{"n_layer": 11, "d_model": 96, "n_head": 3, "n_kv_head": 3, "head_dim": 32, "d_mlp": 384, "vocab_size": 5142, "activation": "tanh_gelu", "norm": "layernorm", "norm_place": "pre", "norm_eps": 1e-06, "positions": "rope", "rope_base": 10000.0, "rope_fraction": 1.0, "qk_norm": false, "attn_scale": 0.177, "bias": "qkv", "tie_embeddings": false, "parallel_block": true, "init": "uniform", "init_std_qkv": 0.051, "init_std_o": 0.0109, "init_std_up": 0.051, "init_std_down": 0.0109, "optimizer": "adamw", "lr": 0.00226, "beta1": 0.9, "beta2": 0.95, "weight_decay": 0.037, "lr_head": 0.00711, "grad_clip": 2.0, "warmup_steps": 222, "schedule": "wsd", "decay_fraction": 0.722, "decay_shape": "linear", "final_lr_fraction": 0.0, "batch_tokens": [8192, 16384, 24576], "seq_len": 256, "doc_mask": true, "train_tokens": 106000000, "steps": 6820, "dataset": "wikipedia_en"}
Each number is 500 + 25 x the weight over the matrix's rms, rounded and kept within 0 to 999. Layers, rows and columns count from 0. Numbers have three digits each.

# layer 7 attention value, 96x96, rms 0.13, rows 0-95, columns 64-95
515514485500514501525528480475522498535502501479466488503529500508502458495516527484522481464519
504502534458496481520526503463464496513504497522500546506507505505518517538488523509462506494475
489517503514493474520494488531500451530499548475463533549539504496498506456487509495468495510506
491533486505530517494539516541519440512509465477498534471537502514508469538520522511490535471445
490484501506500467530529475490474494511546486492529507508515493471495473488469521502475480495492
519496505490511513489540518517510521478548453485499483500544546488501530541529513502477509450476
475470521534507513502519505478471481523528489517478439546526468504512513494477496510460500477509
486479497505516493496497507527508521518494532515499503497489474524496498526476503510517524477470
464507477518517505479505487494492474453487498500532515470449561529477477530504503502510515493471
509490539510515509481473525511539456512493461479508506498512501489487475495490477524554536504514
483499502518488518499518520558522491485502526504455503484505514533500493523500527498472489497499
470502484497485497475511465526496458483493521488489487534499519479468515495505510507517505539469
503460487530493485526504488527491521491551505481509517480485499494533478486486475499531513487476
472522515489513501501528489543511481487499489474480531492493548506497472534481499507519490495507
554479537484515499523448496479522552542469519512515492493475472524501502497523470487511496493483
521496494499508475526466486478490506517464528510488470498457524468496467486490513483527479538467
508503505533504512533553514469504496500482500484534530470542530517492498450474513494507499471479
458495484476495477524537495463488469493519482504550456510522481449540490508488485505505505487493
492500456503484493503534481492467489482506488499547498487471517517497485534506470507483496505535
497505506520490527502536484548520479518525521505498487511515500533515492504503471512455496495488
483463510503504504487490506519476483532517454497521511527476517492482492467501481494458488501560
494553507503473506520515489499521449484502477487508548493497494507527510493511506494496522529484
534506539498512509518473480516487525492510480512508482504490476470550488478493519496496488517500
508501515544494496502526469472497458502491501466472510492511536479472477518470500496517488487480
458496477531505510475497501547523483527515496474483465515506508529490485480477475505511503492511
500532515506505488504494510482523532522480539501491495487515464499504457533495489517535526460472
528513491527480490502498520511486503489507481513492492491497474509481545486515525494442514476456
477489511485492516501525501521527452498490515489491506496562520463517496517493510501497501494496
488478486509501477480496504493511487512521439481517496502484517473528509482527500495490518471516
519501490485500524486494484473493473501480480495520457512493494512471502516524505498498477509520
531506535561497527504480487527524468496496516474510514526516482491495455492484531492498480537478
511528496504506500524468511537502446513517449505497522497513516488497487476512546501497520523508
437522473522499492512505458505502499517472506531508490495474492521492527519469528500472484487474
481472500511541505518509497490484464510450536489519510500480498520494485520517505486537491488534
507509486519512494498472494482492474523482492531476511495497513470474516532522507485522494483521
492447497529489528516483505497501503494490485501492475494487540510552497492507492482501508475500
524491457500526511498483523517491474534487462511476520503488536484473550494509483484485476504530
451493512501519486540538482437508493501445532478484466535497536502450455521466517511526510507484
489528557453510486487509524505524478462554500472512511486503506503519489469525500495523491505509
497515499536510502498501469453484478510505468487491476467458514481521509529517502505515493495513
517500496503530490480498481510493457509515492490506511479481515504572517458502484516529503530517
480521487521542538492539494495494506505522533474466499464495497483484491500478517513510477520481
470493492499491510463543490489474524477460548517494513479474515558481499494505533492471524468487
488520499485532493501543507544493506510510516481464474509471513494502489515494485508468526524479
508478484534469484492487497479512520498493462510500480504490516458474535504459537516515517480496
530504487495496511523533500479501546515514489513438492500517472476508454488538495478492482493453
465490502469529539466481526580494503505501544502512535513485534510507475495502469482499493499509
489481496486491489523475507538524545465514487513515502536499530502484466495503495482500481480491
497472507470480500479504487499507523474526471505530490511501483504512507484499506515479519507517
506499490469510459496456511491497518517524489492471486507506525494500513473534517496507493513501
561519484530490498464474472543504494516533481488530519510480524502480533446499506527480504540510
526470465486507498512506499504527546479540474492504518556495505468464479514503503500513495500467
504533494529512486519523510517492462494506535480502495470520465490507530487505458505502492533500
527528553533526472474500501477479444504502503481536544477484478485500524541487479495481474504519
507519513533502519516541507465499486472481581506525505494537450523490514501460488502510494512506
473478490523515512501457444503499493522451483502510490516493522534494513540439526533489525503498
483530538483502471529491476415497522542488480486497498520508495482459498534504497504523478515465
463472476512490482510511525537510507474494487501506487490504494495491524481473497493463519464512
478491518509514491496447465471514487514502515489518534491478493496535503505491542496544494505496
458509461539505470523491480489503485482471489498476518466433556468506496477497542478521497472506
437487540476506506520480480541512500493473518538496474463499507528529483488489540494490526473515
488499509497492537468530502512482584483519506469498477457495481509501553501474533510500506476501
530463469491499514497446522508504512503551521466538520524474482508532476516484455504509488508554
516546472512486489491533521527503549486466518523451488501485536498441462498521495487490483518456
526499492538455510489507522507486535554523455543488515488535460540519537456536530482473483503458
489486530522481508515523461477492458508488497496468483505501473488542540499507450506524494487524
487502489528465496546511522501495454537436491473511491498517482515431497500488467501519498532500
513490500487492468450517524502529551485567503530518463514520453521499443506506498508494529514456
493461514548455499501479494535456428524477531479535529472503519504531539513488506502491494532552
491480514474488537530529503468511519511489542461495486509490486499495487544514470490482502491509
499512578484548524494439493535556512488491510467522531485500518525524427513477503500528487488537
506503538516524532494504534556466550492508483559556473507484499539535470506488503521492480515454
469466512538484491487455526494450525464513491510498507506498533483569535482545499513502525513489
494498515479522523440495510533467521495507459500525460495476522471505510488517507512499505514471
504503486456489459490523524509491527509551540508500480507533490540505483521528500494485518501448
552489439479502500477513494564489484532516518483495511516516483483458435486515494500505524525450
474481512502534503478485457494511503492519495496500512515524473430544524485517509512563522500512
484507539510522486475562504496509485490511544462497470481504499486469440541463493513514509479533
487552505491479510512538452481491497473514476447493483516511466497480522495483456515536488493533
471506489514462460530495535529495515475513451484463514530538474515480548486541504494469516511473
529439456536471521476457509555476486494457516505557491540496504474514427535467482514535498484528
472517546497506500532464531503503514518481492522520517496461541521482454476442535512519471496448
498489536469518464454527536511522476499479529531486494476495487517501491453550493482551522524491
478490469499503481509434514478538499476511517532485487531533446461536509478508496487484513477477
480514522466557494515496505475519483497462495482496500475478515507497483486512515480516488471482
468509512505507471517473515538528521443517532481501471471491507513544508502464532509463512487482
473507501500476479497519491493436492486497496469469506511525504490472486563471519524433485495560
462536447450505503470498498528498508508498471513508474513532502505453512455453502530479538543487
489546519467467450459467523480530488474512472465486486478504501537496465493482514505460552496525
518545472450536481462483473539538503456547513486528520500536503516479494491464522507506509507516
544464486530456420475481528479507484481539487507509539491510468518483445499489493510514532512527
486519547470461476490538514497505532478532538499517506484519481562503497529485459533490525498480
504439533526475520493530511465521534523493509505488491498510513477526475508510513474494503468498
509530533468513492477496514437546505518515456513477528495520468512491481530510464520513495492498
509522553511479562514492480476493470553483477572523525469492513550493526499521535500509460526500
472448474490522522508528498544497489519456509519523511533515504518551488475504498489457483520474